Part of a small language model's weights.
Size: 12 layers, width 320, 5 heads of 64, MLP 1280 GeGLU, vocabulary 16384, 30.2M parameters.
Each number is 500 + 25 x the weight over the matrix's rms, rounded and kept within 0 to 999. Layers, rows and columns count from 0. Numbers have three digits each.

# layer 8 MLP up, 1280x320, rms 0.105, rows 536-607, columns 0-63
515506517498463544518517510482496512502533533522496574507473486494484496534474488505506532500471510514474461503475500491512501550434501512489498533526477513489511497466529470465502493484529490
518499482462488518492456478509514503509492499532473493499522511509526490477493491501504475501462540505507525504482517496503466519541492508497521543508471501532510533503465475457505505494484504
557498480509529487466493457500457521475474530502496477499485508478514496460528499434495497549502504482467529476506488473514452509513480464534520525466478461513507542511501496500483509527507508
482488528502488509507495528453486512506514527498523510489474494521497526506528526537493533497484501480484498506486524488480530521533567473476472469558505545493482496498498512465510503490474538
479491484486484485510507513473507508521488492507467497499477522507462511466478524494478483475505542511549488518501500504517475459505506471498526504523481494540496471434479491495505487459525502
523453493535541519508543555533529472497558477483515524483498560475462511504521460491493517504529466462512493528502499500511481481517500549502526523552472537503529573522468502492546522514487498
464494494478541465480492477484504494464489536498479474580504509520491520477479488500507503479521492489465510476526493506511520524521491487491514521461455438491530526471490475479533521496476507
520489556500498510502506471526453508461513506464562511515506498507477449496523488524473483546462489500498559547463520447454507532465475532481481524538494475528504502495513490544482504521519523
484469506512489535507496491509510487485503515481516519450477527530548508515510489444495483491478509500505506508499508495509509482502522470475490449522482516535480521538483503478466478505501514
500498525512484496533546506458473458521464519510495465540496558510522488502477522484493492470518518498454520507498524481456527439516464497500521533524483501464519492482551449468452517483471484
475512508527481522497500488526462509487504477448434531552500466498454468497508509539511479506493527495494474541460490492514501534468484524484498534499504535514482530520479528481534474510497506
480477486535486529484522493503465464520516546496520511514555499496530516479491510474489484450450491476508504514495499499512505520486438507478535532498515500475482524488528507483496525516528518
496509501470503500551513520493495496475508496478479503509493539482490503564507526503519502527492497481458527523527518486526513506525511512488516471480495466500528491486513488510511523522478506
482507490483493520539505539498481537537493475501521573449549523500508488506562483544465503496442552501489494492472486476471514460495522480478461474512538491541516544490530542525470508470521503
515504487529501521495505470480496475483505534481472504492561557520489427520498494498528485467468471503498526527477474436549530480469469486479518504470468501490497550504490489474455465499447493
501511476492536479522547500505494488517470531489502504528520498479490488524505457524500482542505509499486490511525462444526516495518517520503490490544474474514539523464551536513516522497518481
508491462532538476516511555503490555515503520487529517489522499522488531531489492508525471493485504460475465477497495506511499504486524476501521528499496455476459524490497454507500509523525526
502436487525465552540485534461516494503491484513513457464535528507516492484495502463497538512460536496502502501520499507515511503527487501502538503458443506513510503488504487498547458503516525
521476507493508498510480520490537526494498496490477559456481506504509474534495506503500506519501459548511508475456526478481522476505502536473509504524503538495494496470477476513448543454525527
506512527502481440488512525499489552467535503468509513512485492493513471493516510453445478528550520487484468490478480496509498515492550503517512541508514511477476537558482488498499487462487505
509507465505516492495521530458460514462498498491476502513523464505521517505526535494515515517513518531500496499537526474533502573494497502481466537490493488504474493500498525467516487503483506
475521532458502531466498468489494527511494520478482499495470459509481509509482518422486524519492457506486491517480505498493483505508522493478476458496479490532499504527500490486498498508512479
460460501530525503509524484520481510523470509481479493511473565499519529476517483520507507510512494458540498514461528553508564507518474506502531518486515546503492484486491496534498482500480492
524574486483520478467496525495555519470495501450504553456522469518482494561447485508490480478533493540488506544490485499475499501477501463533524441530507473504501454474492497470494571501523521
478497532498513495474518517519500492488546466527489542504503492491491525514473458516504493460475551505453495509512506476484486536521473555497520549536484469485554527533535519517496525500513523
484493466548513476507428466501513511470486532507475462499507529531445463472509493492522484481536509543529565495481536513509481553486535471512541543503509564522494504474546471482473506534497481
441504483433528512505500489492480513484483466485526509538503505454515487450486534526503480531526534533462502510502452456530483482517491548564490530505523509547478478438533510497480505502516491
458466523489480507485480478502458510522515531526498496508526453482455523480493499511495506510485484527534471499497468464496458494470487491479505524452524552543498451509513462509510466509541532
478489553504490489468536490491539483474517490479497540504488480514499501516461511473514513478497523494499477492481451537494513550535482475478513496481499454480495475547506530441482567533473478
541479491499496506510546439461460514496513511518558469464511477468508524485515513513466476473466524549478462518560461484497510503519521524491514442467507458464455486494482459483507435536489503
523494495515512442495453501502504436557491494532517499509547510485468492493488524501453512431470498479505477503503532522483515499486506512537525478516497509502468536496503508510467511549488508
514511519500478467499476457509534488506468503507509520479528420508499491485511425495501484487507475542488483534530454472546545504485494485487536531485528492495539518477533474469497477496499503
509507507485500547469465468537541480528479512511533463494504489473507465495513475524492539518535450483469487502491437549503465456510530496493518505515483488521475528493510484518496553494504490
498562503491468481489507561489433505513540515449546518449506484528485453504481474486491488533476481552518476511496522494518554444478512442513479480514522529497569495526497480511559432445504499
484482495442501492452441540513494493487544511486511470546500537507455515517517457437492530459563503482481482486484521495526480515436517466506513514518490465504483483514466467434491504531497470
453508507465474509469513481508472479514512495507481477542514481515459481508465513500555494503511513491504466499500508462498474499511484493503506509506506497455480513506486489479532517498531541
518534511527522495485514546495502492477522463483483543500513457483483504527490498505501521480500503503486473495486506502482446507501514522477501487472512508503494500484498541495483504513516510
498523493486490489519534553527440497531450509497506503499509491462498509495510531488495521526517451485473499480527526491459487493485469490497525500462451454551530479482516531530496509505499477
455479513505539578518501529472473468553517496518479460486500499538566500498512512490496482465528505542499482522528497483520536478495481520519500468489471461477493518511506490457525502514505514
535526503497490546562481512513478480562488495516525539506495501479520493496491492495545479485500462488502485484556497509488522493545517499528522493463455486500525512512523494461499484497477489
487499488436497507518485477522507487476514498472494503520489475533527491507494493533525479554510548561507542575492481538472560480510482525498539503520483511516551501469559545500503496483470523
489473514527466513520498506492500447523517474457473511492522477489534447509499527438525487501512497466456516442460533470524480506486503471538510523478507577495456456514535506494509486463511484
493469486528543516497508502517519490530466513510525494514471536486551529502541512491513491508459460547589534490464521499481537493488488460527521466501564509508478517494494512542499485496519491
476507503498495511490497444521492504479545536520537511490502484530501495468488530484561502536509498476430513453503513489491489493501552488460544483488504506522516482473493498483502555503500485
507512481473502491499512464469525508489488509494499507472515506475496482499544488491533555499507507509507503514520505514469533503512556493484475502500506469502512467490551467516517522498486514
534546520518490441521549438512498516485519480496473430497485469505525505569503470471508469481484520455484457480493510514537509477540395513513498522490488483465453506515515488495448508573495495
522500455493469467464496520496504503507497472497538507480520492505504522483525533496476491546462480478478514509524503516502466499492499518463516463444535509492485499545488516532512494514498496
543461507508460477546461534523508538526483515526526515484518490470518512514480520518527473452504496524504521496541459539494522516491516484503482551474496474508503439530468547498493542514497579
473471470494453487532486463501462485563531434479466462541473539516509543491512533513476529493536492522483490508465491501492526453551505517515488483495474473446567548459526485503453477518491485
542493508457490500478501522466555514480513502479523536509493524478487522515476522503504446482491513452472531521501495539485504490494528510502539503532489492512521546525418514499503502486531527
524508469483467473488504492527500534496469513483486505492454498517479494510488501474553512506537481525524502509503522442540485511458507519510566485491451502521462521475492511514506519478525478
513506486523500523536529499502509449514505464523536475510455516526470451468510495476548535502510486472484507500508510520466549488508483495501501538471520490532495502484506488534529511495490488
457525494481484499468524523512522505481507501440509485472496564514513535546493457471544500474525526496499536536498524496521495503477511493519498495517486521498462483447531514508438499502506485
522528514501494508501505508481463510473565514490503513508487502469524542480502500541473522478525520538536495527510521504483510450538497507473485447479489472464479518503484555510496499513513497
501528528505494460526502485502518481474461550432506494495528513469494489511528473528506505517518534476470493475465536499515488508446471480521517499520452475514527499492513452510469499563525514
513544499513490495471491495522431492479471534468514523485533420483523512539504490512485467509475493523520502524456455492469456494523462473521502508522464461497495473523466498508563543463523500
507493506521537490516504520549464480508511491526470501476496514488457494505525512491474500537512467469498515467529451484523511497479507507495486450519503532492506502487506500470509525509501476
502485523466507498445521507513523497506489467532498524498466541507520569510493471435506480503499512479529488520498488474523505512519464496522464498464502481508498489525489517503473521525506517
533497462478520535537481518489506503514527521547515530533490442514530505459515491477524551515493565492497535459536490534529503466488513501448505456497508498502474552495526487488517459479486472
488471475492495526458463512534547466505492489515512515492544506522517484491478534496521505523523462510483452524531501469502487522517512503491462510479523514503501488495524517458520535459452507
501510484503503482491507450520519516475453479502500509497527504484486477507468510466484543511508536549471484528518486469512486499529509477519504492486472482436516468522493493564487494450551479
461478493465460490482473500506478514464500487495449520515504505506506553510499527472498519455542523484498479471477475503522485497504485496436497479569503482510537482479521527476485484498496456
508487535494575463511527500516527547489474482541496474487460500444505539473485483449526503507496486498468506477478504481474484527498485446455480510465502516499519528493481501474489518502498534
532561476525531469514542485495466479481464492548545443494490487509477496507514489483489463512462490471501484526555505469550468529433517499503526483544490523502523496520447481462491489512514508
523540502491544492490535480518544520493573529507470521511493486498514516490503574475523515489533492470505460447500477470503460480512475566493528517469509502448521534516457452494512514521511495
522497527496485503496543491530488523549503516484490487467534515510457506468480485505515497497462459473499482491510472503505469515526496477475532475470516511510507480503484483521523525514532519
477546501516524501527477543490515478486511492476510510500476454505505472512522449459493447489496464450483497454482533548490503489508463522465513504475503539530497499497503450521521511465528485
490457516542461506474479514497519508505467506511500509553499521513514446492485491479490525476521493465440482479506509525506450537516480506522511484510525468517462477490498525502563517500489560
525506534488526486479514522502470517524480531506471513487513540524522478532524519500509545487469509486482498484469511498524490502474486518497531479521519518462526485499479526498500487524480509
516453515496521518492448519467490505521496500493482495460522453510506520516466540448513474519454491507505479501504519505494525531471522500526508441519488519485490517469590502491479523505499505
515498525485518491532525515497506498494461476482504524511520520510511508560516462543457522556472478483494535483492524486492530506452537514485505531464512432488490491491509494501475492468489473
482505506506523504494496450481512485512496473511514525479497493517522504468527482529521523498476521544466482496482516504527528499531492533528540518480515526569488472492510494530505494464510485
# layer 8 MLP down (transposed), 1280x320, rms 0.0493, rows 536-606, columns 0-63
493514541477493487529520483497500508544511541499479509482486527498495482486504520521497479484508534477443525467501509417515542527469456509511444497537502491501498471524524537496509481513539463
503516498523522520525536547469478488504506513524480507518494502461504463480500483459464471494463488514504512464503503539499503512483545527477499504491535524488490462479464532491513507510511525
523454522514488470488499503512504481477480505475490449490501519490489500518539487483512502487546492435528515521523499498488475505512518525486518486501573443442480515494524498472460489482488485
518505524483509498520519511511491465495484509499480459451526537523496498473492525508470514510526504485494510507526457485504523499485476503516492516504497495511468521510521506507472502510511469
497485490489520497482495465491485502502530495476516517535528512526505472495485482504486496532511463492478495525486538535473486519457502507516486592526509513495485492511478523540517505536474502
470506515517582518548506500540575483478517519501500458494481505501511501516470471552503494524484484514519526497517545533494515493499490525515485500521493526504484516513478505494482474464492496
472516497493568532455472508503485479509479494505490468485468491495504463496494501496522428467476470512505488577494479467498507491491512474442482497545499569486527453518492524505523516487516528
497476537521459488476471529495543460494497496486534512477506495542493475523492542459497502544522504476519499514486484503528528504549475478469440590491516483479509511492491487468501523535466530
477469488523516453485478512484480511513490502512479482481508486524474488505461502504486472520487499464504519446486494500506507460505496509477508507510570494472535505479538538504503528520510534
484539520513507486502508514480509523466469522514482510520488521476488536493461489508528498489508494549492493517502480530532488523523496480460517500479520528508477479500472503510478465522485536
492519491462510544476437493498461505502551506489518528478489444489473508530495520497482502469474523518495522483521491529514485520481501489490520490516523485487491497535450436537518479477529508
484516479491520560518496503449469484507493520483506489527482464482516548514509555502496518500537497511489515489526509428423520513540511502507460455523510484502486498514502490519511506487476531
534539466484477497513497500542481533536510534508503496534472476463483483478513467504508504533515466454502457476486493535503516525503495497484487482461546521480462462484477528504498505502471514
553489505480539524554457480531508545518494506508464536555456516499535473498471527501522496502481476453505500478530512543511526521511484493522511401481509505508504524544509499550507508485499471
480500532516518467515494522507514486480516505524476542414505502504480467475486474538496478483540491521499483506461463453533508489530522510487506527511498501496454513488459480488488515569482511
449483503494535463488476502515491481510485492494545482481476487493506519518493479524493504512458514502478518465467487487557521480522457534496509446507518510518542522503515537500567519495487472
525499565471442506482501506476518473509493504502470500526493516451484455517514505522483466536505537511523504525544529483478493484515478478524501605514497541524507504510480509514476455494478453
489510481495494517466530479517506499542552506533510471484501481496485476527538458475522492476539519521487538505518509489514512523463423550500487546526477497508470487514517506462496501472524534
498517481489457523501485521528522445485511542518482521518461480495474479492492506506486504532493535549515475511499493533465462493526481528477518526485478516472512526500525506531522514409505478
524488473502472486483481480490461506443523472568489507489468489511537533535507517505495467521517485466476516507535514491581487509491508463511461494501467531487502482478523451471509520550518507
490482484505482494471532496516518509494514470466521487532505483521500517501480517502479475519468480501522483550540506553513529482499478486489511420512510514481519460455510492506497507484511482
487487485554483502548441471522527507532491484494525470486497526512530518480482480555474493450463491498475533485509481493509542554493520518525508468500528501498466487469492532476458490488515488
497470503507479543506494515498476520483523501484464528456450515471508508520531494530496539474442484467514510420483572493529509505512515496498508533506481511541495481487485493428530500469475445
493492502493510518511508453461490519466435468494496503514486525516534479478488488468515481507478538505459531485531527507473496491523508475511513498509494502518517566515531552541451452479513509
494489529517482471502516503460505467527500510510500526502496527490529505493501481487498505501500486515504498517531548489484490499492549510489474510483497497544491528494515474473499507489506483
447470510489507495493455458529500529515502485461522485503528510467470495501465497513497439490522508515471461515514507540490497488492559467536485495520480557500547493490501480507526518497466551
494490505475508488496534534539516535489499482452501495478491455506490489521500495468516507463523487522496466477528513490445456502495533471503489496522498483515475482560503527490492491495474531
515526455518471505516472499475513495472541473496456512475464479501494492506495479472458509536528511493488548543521467534461530512503488522517502442524508498534480490488456484521484506499489497
524515465520528466494531493486498506495483473483521480545504558515502462436473507493521540479475513477503499499555485513524502485489477481500496485473495514490532485491529461517545483519502529
526482458552497474471478508441518493545504501479538498472523506473528495504481488486551535505520509456505505475482545511481482493558497474503513515451502521504456472505474551508515559506481554
502484508474496512554527487526489458526482507445494527473517478486483488516542479486503481476444519520504572523480532505521554538507531498508509558488486492473449535477508484538507494471480493
497494494524514510492552507541533508476495518452496492434501489486484474527492474451464527529522480483491515484512482509463490517502491495495475522507494498460484482502506520506448509490525447
465492505550501534528533477447470473501498533506502518451500467480508523486474509486496504492447494471516522547510520471524517520472456488452503563504495460504491474493499518493462464488492487
510520488507495511502457519540454473502524480517466480466476478495493505483514500530489564479535478474477498532523517521525496459518498508483514462502485474512495474535494480468505507534486535
478488505483503487484486526553493504498493504503513529542552506453483489518503493520499451494485509469508540476455484514498490487505535519527505498433492517530505541495513501503518526480569488
485509480530437499545525486498495494447430536502477481547513517477490510484512462502509509514496506521461505521532488535467499538510535490502481498452497448509511472512512491482484466478492459
510473511500493520525530476516487501503489470496493499526492498484503506506509467523514526542519494522529490481508492499545516497491495460514491522525516449539507458459475471502475495521488475
509524487524472453488481485454499482501446507489472479530527521552493513535452509471502493456488510525516524542510513478472507549507488490497463508468525512518523478502474535476491540459507500
476462487516474491499487518531509503497483503495541456515476504530511442484487516490500530525470503465472542531492497505517506504502511493496458534516482503517513509460528497525508472498478525
483508526510455526470534484522480443464518449496501485539513502562495481458507514499485480503490542479553483505522530483486463517471485508488478486483495518501482499512493511476525526461507479
505480451474524509516482508512480518504503551457536511463485489509513480528521552512483556546533526468512527475498515481509534512508519481501464520465475483490521474495499521522479442533467497
503474516494526481468507475498505542514532473479484542495499484487528497453512534527508496457480535459552485502479516484507537561484494498516520461529465461531466498508477495520468501519504523
521457525518464496494477498497528512495530478491473500514486504473489512534472545490505527480533505486541477514438511469497468502521486465470469491467479469492510503450517508445502500490482519
514523475500501460494531513539479464475477484486505471468489529476459485520500466489494491500508529484511484486491521521525506494500505517482473536528527518514468536483492476507496487494515469
475438469497538479502489471538498471458502481441455541516487529465520483474491499538532501491512520488453513476490484479530480487532523479511522533536500533530473489505489539506505483462526447
448494454535507494515544464497562471494510483488519477525528480444526501471502448467497450521518509525482527487490488472495543515484531482483466478527474500502501529506476516502519488542498474
493515534498496518512521482515464470531463529484468471460505517497500476500470495520502534450501534499489508464474510467499449478484464483546510513506470470476499484509501505426472522505507518
496435492480485509506504492471474490488484448506488502507545513481516551503492526478488511473512525454473492494482530482497451502523499525520499542492499493534496484464489497509521471436514532
493528474485508475520475538504469461522513477441505476442448523515493493515530499522475505505499554541470524530516457466488485522556514490520475491554483447479496532494484508487542497500514510
493554497467532499511467508525480488480514485500491493468482535516521502518544477462462526497482526504486507469487537466511505498461495496458499542509510519521518487505540509479477506496493488
499476503510486497476476485488479492508533498502483496518504521513457530517517510472494491569512498488508475514509496516475483508515503485490456522469499536474484496511508498529551503505461504
468494524470527509480461489509506508492542500528510527448464527479554533497530490521513456516515467480519498460498535489541491490476472520506541531494474526504438509501476541495489505527496479
527504527475480510515529424493493451569526512510468483544489511504471464500517503503514557502432489512479497502491490494498510513480493492498517589496436518479487494516530511479464487471447481
508456481494512567514457522494507521470516482502495484545510506485522504485469461530495509503479497522446505505508500523513462520521534473531474418513499483534496480499479509531498544509492492
495521493492483528491497498495480453519456536504485488545508510531525521471484543456542485522536499552500508489493524514483528498486477506480490467514486530479558477467545559491527502537490509
475505491464488491488458522468526518500462461519478473519448517526479499513517514513492494533504501538494509489491473535482490535498474501514467541482500482473488517474468507507515449543517550
477477510472526495538484496550524466541460487514525497497496542511492483499474507464522513502477511458519472507500494462500534523464469507517555493517564477502462471449504518487520487527510572
517454488484476493539554498534486534514520498452469485528554497490519488511510487472532510477494526480464476499531504519438502520494488544499521469481491541476491458520507486513514468475490558
535523523487475500459522497478514511499521459521479545535488460533523496449450547521483510504508493502505551488523505464444549526523473487504521418548543507498495504502514522498489514481525478
485437492519525511549533504465487524461500504481502504488489463494442527475503528548488503501503519469505493495509481494531497551509509474518563536502508560529514496463484500520495487521499500
512520483486499445478518509507489512541495550493472566518474473547477512465528490506528575498472478497474495443469479548486539515486556507525512517562498551502455547529535504520531436486506524
495493516519512482521513497497502499494509477468519496531472486486526492508535468514526499517469496551520503487501516501509514471518487482561482467498516465486547482515513509541501488474527497
535531477497488499525529500481537500504494495545483524550520490498479522459555482446471507487483524552546513561413477483526475521501518441479477441443488491527498492518515503511492521524462503
534487491520525497503520508519478550541557494513485513521493449514471534475476513482546515524539492499523521501508527520496495471518453453509485493500489498479519535467517529503466504487455513
552482510468489505473546500503436489534550497487534513480541582464534490491475493502527495489504525505513535523567501463450490464503502500506521497492489460515481502545525514477504528485489487
462498473461534506512487525472490533498546500495519526526475523533511522523514506486492453506468539479492472496516454497495513544468520487512497460527497462465455511502510525511500469467469495
487502503494526537483486502515462506517491577476567503486475511504461513531496496471530509502498510529521460503505510488484484466510530493501508532468496480539520496548506466538557503478510479
475518463513536493485512479517477492498516526499501490459533509473490527467491484513449519533513547532526470523512530480481495525510492506499534456462483495500521483522501470520476507488483472
501503482507520507485542503504534456508502480512516513487470483482500527496502492519533486496486496529484539501528508487499503495529511498491479474488504501481509530511508498505492477466518514
518475533498523484527476541539472504495481513543446483510505502498528478479489519486536561518483459482504482491511516502471484531523492493482489530504508527547522529495458499521519471496514520
503468513530510485448475526510477514493549522511490534466493507544473478561510491520482437536542488501482487522494510563505492475528522488523504544464498523497469478447479520518498512521503500
# layer 8 MLP gate, 1280x320, rms 0.0966, rows 537-607, columns 0-63
505539470517504485515502530526523500470503491502475513508556485453528508486495531492422513486512495509488521482443510496502459505453483509447512483512511477513535522490509544458551482510539510
508467480504495511505471468506467475463498472479512481490552488536481544485505474516523484507489511499489496468461496530500502488497511529510515475525535525488479449553522481513538527494512502
477474509489511481487508514522531453496485492481493474533512486462549524515518503498471479527477471526488509509464519465523476532515488485470508504502543487515497519508506502518481556447489456
491506493471501493489500512496506528468502486497530496512535494476497492503502520485479522488502472486469467511461489510534491491502540516472510524497486480481473493501482456483472509486495488
528471470456490487539525507533514525512519509527515479496515528484505492491477498470546469507535491502509495495488466502544494506518480519515465528475454501464473505509471457543504550476504496
499430512509517450507537478513504513496461507493506491464530522533527484510514467489461482507490502507497543500511512500495491503501503541495529500504440478481493499506519478528536574495502421
512491560524483520562522516515523488459476485555449527499526498510538536526492435482507533495524540485491461504508538528524499490521537475477486523523532505500485480517477537502514510492486505
483500508517530479477508533508503522485494512535526490500503434463512471495520477554486535477497494501533521500484553527521503504484492506496506528541522497517470526511480471513558485483533462
510507499523529523514484495550469503481474540516460510490530451487497477496521532479489443520496478539505559512500461463591445528541514530494527492508500463515509494521475528516522495524518511
493494489478519479489495522494517483491479531498474520502489514500520506517490500516537518482455500510519476496477484516462507558492528526510527543505469488539511542472468493517512467524493515
509488505534438507481493477475502500527497517512484500511509465512581505504531521425523550467486439476483458502527471463487503527540492507505509534475509460483541508497528512504506539487551464
522469447466513497515486498512432529492520542513463497500515532526453521501503470498493533514511478489482487525469556504506501495531516507502486495483521505454491559507474543489510472513495548
498487514488479500497515490527468524516498460502505546514532545480564485553492463507471503478482489474491499475513548464504472508517485487507474513536474541506479466486519488512556513500510494
515506526509557508483498562494548528452477480523507457533516509470497459457525502507470468510544526469518465501474532535476507513499509541470512510452509508478498500501487475490519477492506493
508508504528489470487480485506472500492483509423455466437473472481489517489480458510471496569531522501493467515503490487538503508537473461532548490511474523496512524526508484542566521483488444
506482492494487514455486498507519469507452491457503507514530502536508476454491507507483544519506487446503487494506522470487517479503512516515530516482486512511499513492502516516510469461486527
501536521534509474531452517544513499502504508482500544493511463482512506482467557518501466488522475516527458509478488463460507496546525464497548489555522516492503453470468496482540517472532529
463500459487487485502516520504475506492485494491521482483483477523489508490506559455469504547515501441477547481459471523493523503518473493480477484504492522527518479513463557501550495507532458
545491514475486493564458484477474519480518490501471490504469438465519469523492464484489494510478524488513559507535504493479512516515506494503524542484513500463548513502512503501489492478507530
517489478513480465529495503503524496476516480505510533482480530490506467527528456514472490526536496506469503514511496471476484517517504505457508489501507504512464483518462507439489539508521529
518509510479512494546442515503496513478520515507489499514540494501547472575518458548531517500492499459517482480465506509493463526517476531463520519505513493483555542465506474527492518514513505
540505519535514536518498548523473548494491518521499509527447441487517522442469489536503506531489501494495483460495523513477513490501482535507561517478490539498530497535469481465518461542491476
503484485543471511497539506472486510521516500473488501490500498499503526512485467494519512449466553471485483509472511482488504528555494469524485480509468513537485505510555558506536555478540535
526475473525540514488465497474553501451485485502455497476512502534472488536511522480468507506519505520532479537494513497527498496433494523510507464539485497556485478535516533529509473487485517
484493508526492482484465501522479491500488538514527499508521561515529493546505477500505469518450525530480508510537514509549519529489476501486542515491479522515519519478505510548468510520478503
507526508547535488537512491459502482507496518476469514495491484475519530491527517492471470503519549493542512498509535462507512482469518484468519479524498495512539531501501486479485517571493523
504501522549468532537527516489494437488509481541480566508525501480480529493537513474500525483493487503517479508477519495502489446417492499480489520479477519494545504507484555507480543452525478
494519519547490500497486536476495459484495506507513494542508499492502480484506508497564511505453539540498461508505517502491452485484503536495524470475486481495510506466519509510513501464484472
520541526506549512469463503467582548525474473516482484480520500510489506534547488522465471480462499535501490490467493489551489475494480489509511510497506521468472512502475499493525510497461534
514445514517501494486502479523471489479470503478499526507473487524479528486490503468509471479500514505540541479464550472533514489488526526524524468480484540506432500513461509535474485532497517
445468497522463515485523490482501510476499484438467460505477510501466511489485472496520523489487498486512488486473540522507474485507463463507559517500456551509509483489499503533507495469523498
524516493487483438513528484492467533472467478508515504510503496533474480556475516503505503516538498544480480489474496505482493487534516524500485449506487562474538499478526495514515457468532481
470476492475511534507515508527469502507470502462545519476526528482494502538546464462535493521484515492526472510512460476497513470479453548476466495469525495502521525477491549490504481500512498
514486515513469520517498506476484484528499465487491504547473520474482480449484564465513517506459466562454492522545471493469455481565521531487538572498524506503517484469473488459443547484459518
474512508486457520471495508520482494463500522491509491510520501507500488458493488514512536486504481510549501521471476469499514501519524552487501500461448477526477495500442477508550493484483473
478521523508474513534521502485474503436495513523481495507518494515511498533456516494457485474479489460533513494483500477488510471472525496486499490496484507513478502480509500568469526484483492
525541501497502514458475527498521490508485455532526487495467485552484447471453549519495533468490476522497503490522515553531526459549504471474512465510508544493483508482526539463460532476513502
525509495492520542517475501531505510492514494481514518494481507467474510509480461516449533491502458494466515473501529518507509539493464475500500491489499465532481531501518481485470505505525516
507506497496528492513451495515524506476486479521513445534493505550518490496518501480480550468498521470529487474490500492507469560504518526496484484472534520460496461530447507499512495477486508
487478550440492469483504502512524511546481517480485467481504528493481502472501516524496459482490460458541536524463498515532444507507505517503491545520511522495499495503497505476467488527512554
494435514571523530479463500510453500537468522467578455512522510472531501505525473499473515464499547493496470460507511452497513457492500477455495495519505486441489520492504499503501506509514520
505501422489531514501497484542516507498522529523519532544504511503448478493526463500482492437480472492464498503488518481531479507493507506518465507576470530510473439486523522481496521552499479
486519514504487466486507540491493503505547484476522463517553517497525498534467515531487503470505561500498462501473509511502495491474474518471490514543468495491500515501502443501494549499498468
488468509494505543502469531526514466515534474465557509503496470495509526511465502505471481527462473509485536492469492476509487491490488498495485518514458511502493453534461496492450469495495550
493490494495467529525482509491493480547465502516525447482514497474544466529496433484448553512491500457497484495527469499439493469515453517476486526433491516510484526490499481482539511520498504
494536485492498484486502516454495497463518512487487488503505495527531537496492536513509486512525496471536465527505503518486492500467516527464513517512493507520548511496490466478491506525490500
539488506447561480519512513479492502470465513502425461487484478485565499480450541516463480473513491492477482502517455529492486487521508513487526462492490488497499510474510507504513458528512487
473522538492498503464471528484484532462543466507464535528513502445514475520501530467467471515483517469516518514503535467536530483499493495496515530521506505548449539520517523550503534521513520
506497527524514458522539500476476470490501489479505505482522469538539488489507519511516494506538483469532487533472518458541519502556517563480502478498504477497506488466522472510500527480486498
523491498528510447490509468510513528471470531503493557523507475488485575473476475445499495508540501501499529487576491505545532517520477491521530512499492472492474516486493483464530497494490488
487488503501537478536491506537479505486413508513527516502493514487498512461509459464444540530480494520527457497469500460461496500533485491492508493476490532536504487516514521507513495482503497
512454481502539522452530520484466481502453481475467459488473508496522498488537456502521529521520511490499533508499495507500539515499525511506517534477516511513526496468523513527466530512458474
526557532468535498468534479497492507492565498437496499479484464490512506476459504523528502494478474547494501514460488503498521515543481509485509478512503516538485547487503498542488546497505498
504488489508496529534520566548506490481511489465485509499521471521511482533561506501511509509523496498498489505497524509532555517471497483505489541457512485555474524499464495496468472478496495
491506466469518481480537473520498477482452523494504503508495489485515488528507484504482491517504488471506507523480536495508506538527448529454521491567484506470460478507483482474498498513475509
490487483482531443490524476551490484572489472516473475521493521511535482456534531483522538499507474488471472521453519496502493526512496488517532524499543455484491531494487481497524531519531541
531508512541505480528491495493479483513480473527515526561489513485486482498494442506490495476509476515502518496497490486513510503493493487511508555476511466513494544451511506529477518499490473
522484525542481486505571523509480508548498491529483494513507507509504519523512485520466509470470482545511515518490527504538454478503484499513541515474497477486492487492479537502482519534480482
562477557531491478512487514491539487524527469497529534491514528512509486512520488486492503513452485508548483511487471534513481473480515543472494525540535547508446493512471518516460472497490548
517464507464529497510466494506456499509498535510533537495514483468483561478472504493538480494475494504549530478515538507520523509512516533523456533458504475479477491490499508497482525487475509
493469498516495517496535462499512488489521510502534484502470488534489492461456490518549561515478486526460484489488468514482517466524465509530488497473516493517525559521515496514552486532534460
536503494534482489488495515491478466514500501501500513499473486500540508528509490569523480521474518464542516496517505510505473478456463535509483530528507561485462493487477499509475497513544487
531498483452508519460510501549527520519503498531488505435509499471470531493488501447477499519505515512539509476506502545535478469459518540483473480527488499495444546495491447529488506498443472
535549566522481512483520460493503489474451512511562445494535533514456496483546471474473532507453507502539495490547503484516512477480496509506496517509514496440484508522509479483461504481494477
510530491494538493479500492482469486494560512480558498531499488480561479493512515529516518474497497475482504470481474515541494430453510465484463537477530517506502501485473481481495530466537523
530471491516500537499493491479471511553489460478484465523499508519505506539440509521520487486492519516521494477478540522486518518518492501500532536541494498473504516506498477511469511561509506
467528510514493479498458520514514469489506537528476469503481512465504523448482507519469531522464497480466470519496481491521531510500475535473489520475521497465494518442535497549492469499511513
565532473521498443520506536531513466517462491500484531538545505478519501470524502485536486495480538479464494548538511530501506487488481463497511551465492518492486519436449496469461488452472515
478508516472505495477490484474481512482502500487513488483448534475514549460471516501510507530471481500523529526498523525490486509471428544498477468460475516478507523459479466526518498456488514
499486502514517521494498489455493515438459463529503490448567479474481498465481510530526513545481532454506473505456486490479526489499500526501506516502539500474456529495499517446521508494503507
540493511510507480518492530498487476488483543514507456511517495504505462432490492525493466443458520467571487521536515507492431460508487510534489516530509499496494512508550527533505521480495505